python train.py --num_attention_heads=2 --hidden_act="tanh_gelu" --qk_norm=false --init="uniform" --init_std_o=0.0513 --learning_rate=0.00177 --beta2=0.95 --schedule="wsd" --decay_shape="sqrt" --max_seq_len=1024 --doc_mask=false --train_tokens=156700000 --dataset="wikipedia_en"
Each number is 128 + 32 x the weight over its row's rms, rounded and kept within 0 to 255. Layers, rows and columns count from 0. Numbers have three digits each. The size before them is the row's rms in percent of the matrix's.

# up: layer 3 MLP up, 512x128, rms 0.115, rows 504-511, columns 0-127
# down: layer 3 MLP down (transposed), 512x128, rms 0.0968, rows 504-511, columns 0-127
up504 104:156149189130094197192126132142182132108098101121142126124083112113144112122128112113172143090099077111143095099142075119113154159179147173094123118099147150090145159050074167090091098127148167138153127158154121108145118116130131123104132165160065124098171134135119207118186153102153125089078137137189182150071108118124077109147117209111110090118141137082132076150128086140151117193162
down504 106:113078079147126137175161106101110168168177172140108160123112094105167117124105165174095109154117140122191146098100127208133140159100098168146120107127097092123194108180090087065145061092125090132140133178156117095109181121141124125138146110116182156117137149188114113098129066159149134093149144108109097112104122118102148037073129112107191152153093151159118090102166106109167152129063
up505 096:106106056112125081161208091135118174135094168089195165134140115152154119177128126140132115175157153141163142163138132179155178192164069153083188116091098091230082129144131153149152177107114119100121152171088079115063093133181134104143121075147119122154148137152109120119146077123123097110134163145117098158105083155087121138162160090130089115132115123138119129143060101126130132100098
down505 099:138097137126152105134141120138087090188182188183128071109119089108202091133134158158137146176062181132115148086093100100113138149161136128166234124062103134107130142126178107094123081093150152125149162154043126086080162173089148177146115118116110114120130173160115163148156159115122151089112142105117139143118146143166087101112152114107113181139084112122098066095132168137099120101108
up506 107:177130131123117079177137192160133174157112168131167090126103104089101109147142197142106127060114124127129136094128096148164115148163128089155177108114115121088095090132136127120160141115115122066126152095146122145138118173136114170122135190210073089131123151132128116106110204086072101112172110182112140163120132117119106123181175174137155047137178169158114134162051112098135189105113
down506 107:125074087153116151162137074080138134102118043133097165125085168110090057177119104162095093143121149150190151150112120154112157131121120113074131132173152169123187114143163150109134124141103209112159158099149122142150087121179116065162089093054090120131134101204131134174157119097131178141111086088096153157118178134113170112123110152130146157083094118122140092149156125131168085174097
up507 106:096108103129130100160138134138065108087125166130104106130140111170174090194118109169130146116054161098120042080143109078085142205127095128099142106082143127117079150107178144111167169127126168109161149139145095135084148158100124161113087167141083096152144109139152109098138154141088087121131145202173183151120098152131120160172170078073092100116151140119084078153171105160176134134167
down507 106:089106132145126089118149107094158119129114159189135121152130109110103175164233091116107136170157130075103106175088180158123156138123141101159126191133108113123128189144096118123189091203165072128155122167097083102071176108129093116143121146078130145116147147103143115072102130089073155125132160133112132166141125182073118092145085149116127131047136118101178118108172139094112067104121
up508 098:114162140104106129110132139178139149199099127107085123107185185167059133154125117113068135102070120108166145201131131108159158099186174189139126089124128161070077119153103126155132157096121116124123090071088080088127131149123129091125151112143092088083154136164149176144126138116189118118120140159113121137186101095117104069133206079109049146147168141137075094122152143155140133138102
down508 093:143112092145069142058185176184147147170146184130141160142101103117126084085142137116152170147136101139127157093137103131079110105125143139165141130082108146123115163145195076148190169140111131102181181146185135151125098150060187121098144079126090195087175113133135096137140146134073121142146079142148137111101116126194140064130117083130050140127118108118124099099113181125142116098175
up509 086:106172107127130118152062159211076122120153066120161161146117111073137191095106163108091182119112140125140140130102112113127151087139127154092118061180151088081160169107163097131202122096147168183091045141095125132129118107132156100119115141136107128147162089106162175139145149095130073119111093126087149135164119103179135125124105104140148116177128151138156143098148119242131107085111
down509 091:118131131156107176111099133092142128147092109116092152090132092088115168100147133112072126151168143184155141120088113136088179087093101168173185097140111151149121128138104123144119101095079137147186177110111091157112092123125097132156147111127159067095104082179149219166110136109131163175155060134138148125069131209180096093156089181103112135118090132086136150150144091108211104132134
up510 107:185114148127133144151155171123136112081182153103114153166106075122144080151067124151126149118085130131117100081099109113150103148148146110123149136115161130203188174112155166093172152103125095125165135109095130104124094156080087148160161113202113125092097145077108151191171085145124081099110166213166062103098141073146119178148105120126172114158138134148077114136063120078141141145165
down510 112:088177170126112092131116129089064139098097170109128116079130118113124141159140184150155166141133181129163208099110113102142138140070095139127182119126179152094114083118135117097071164117109176185065119170113161161132152150130094136092077127134104123126136137111147116149119118114152175100135136057081127105138148140128133175130158202139137093118149107131148121173145127203028136070071
up511 094:123196094096130121230178075121081129200120129140137081118123101081089082105160110081129155084097153123160087135125141096071135139154122058106105097130134150092156097151139164128118202174178165136195143106112138087111098141187106100153146138175143119152139097139172112112093149043154100128095151124121129124159098120113067141114169110151116112129108116160101159150111114112140067148104
down511 096:091115138112135123111141142148165162149152193053126122166093115124098172130080146118116099106111143160140142068048203128138116096148125156101089163143117083140127134117066104099131135116093121082112096159111189162122165120100146152194170143091122099114188168116090149138100110172174133132154134147212083129094120110176161107159194149103095128184116132104173106110084084091128117096087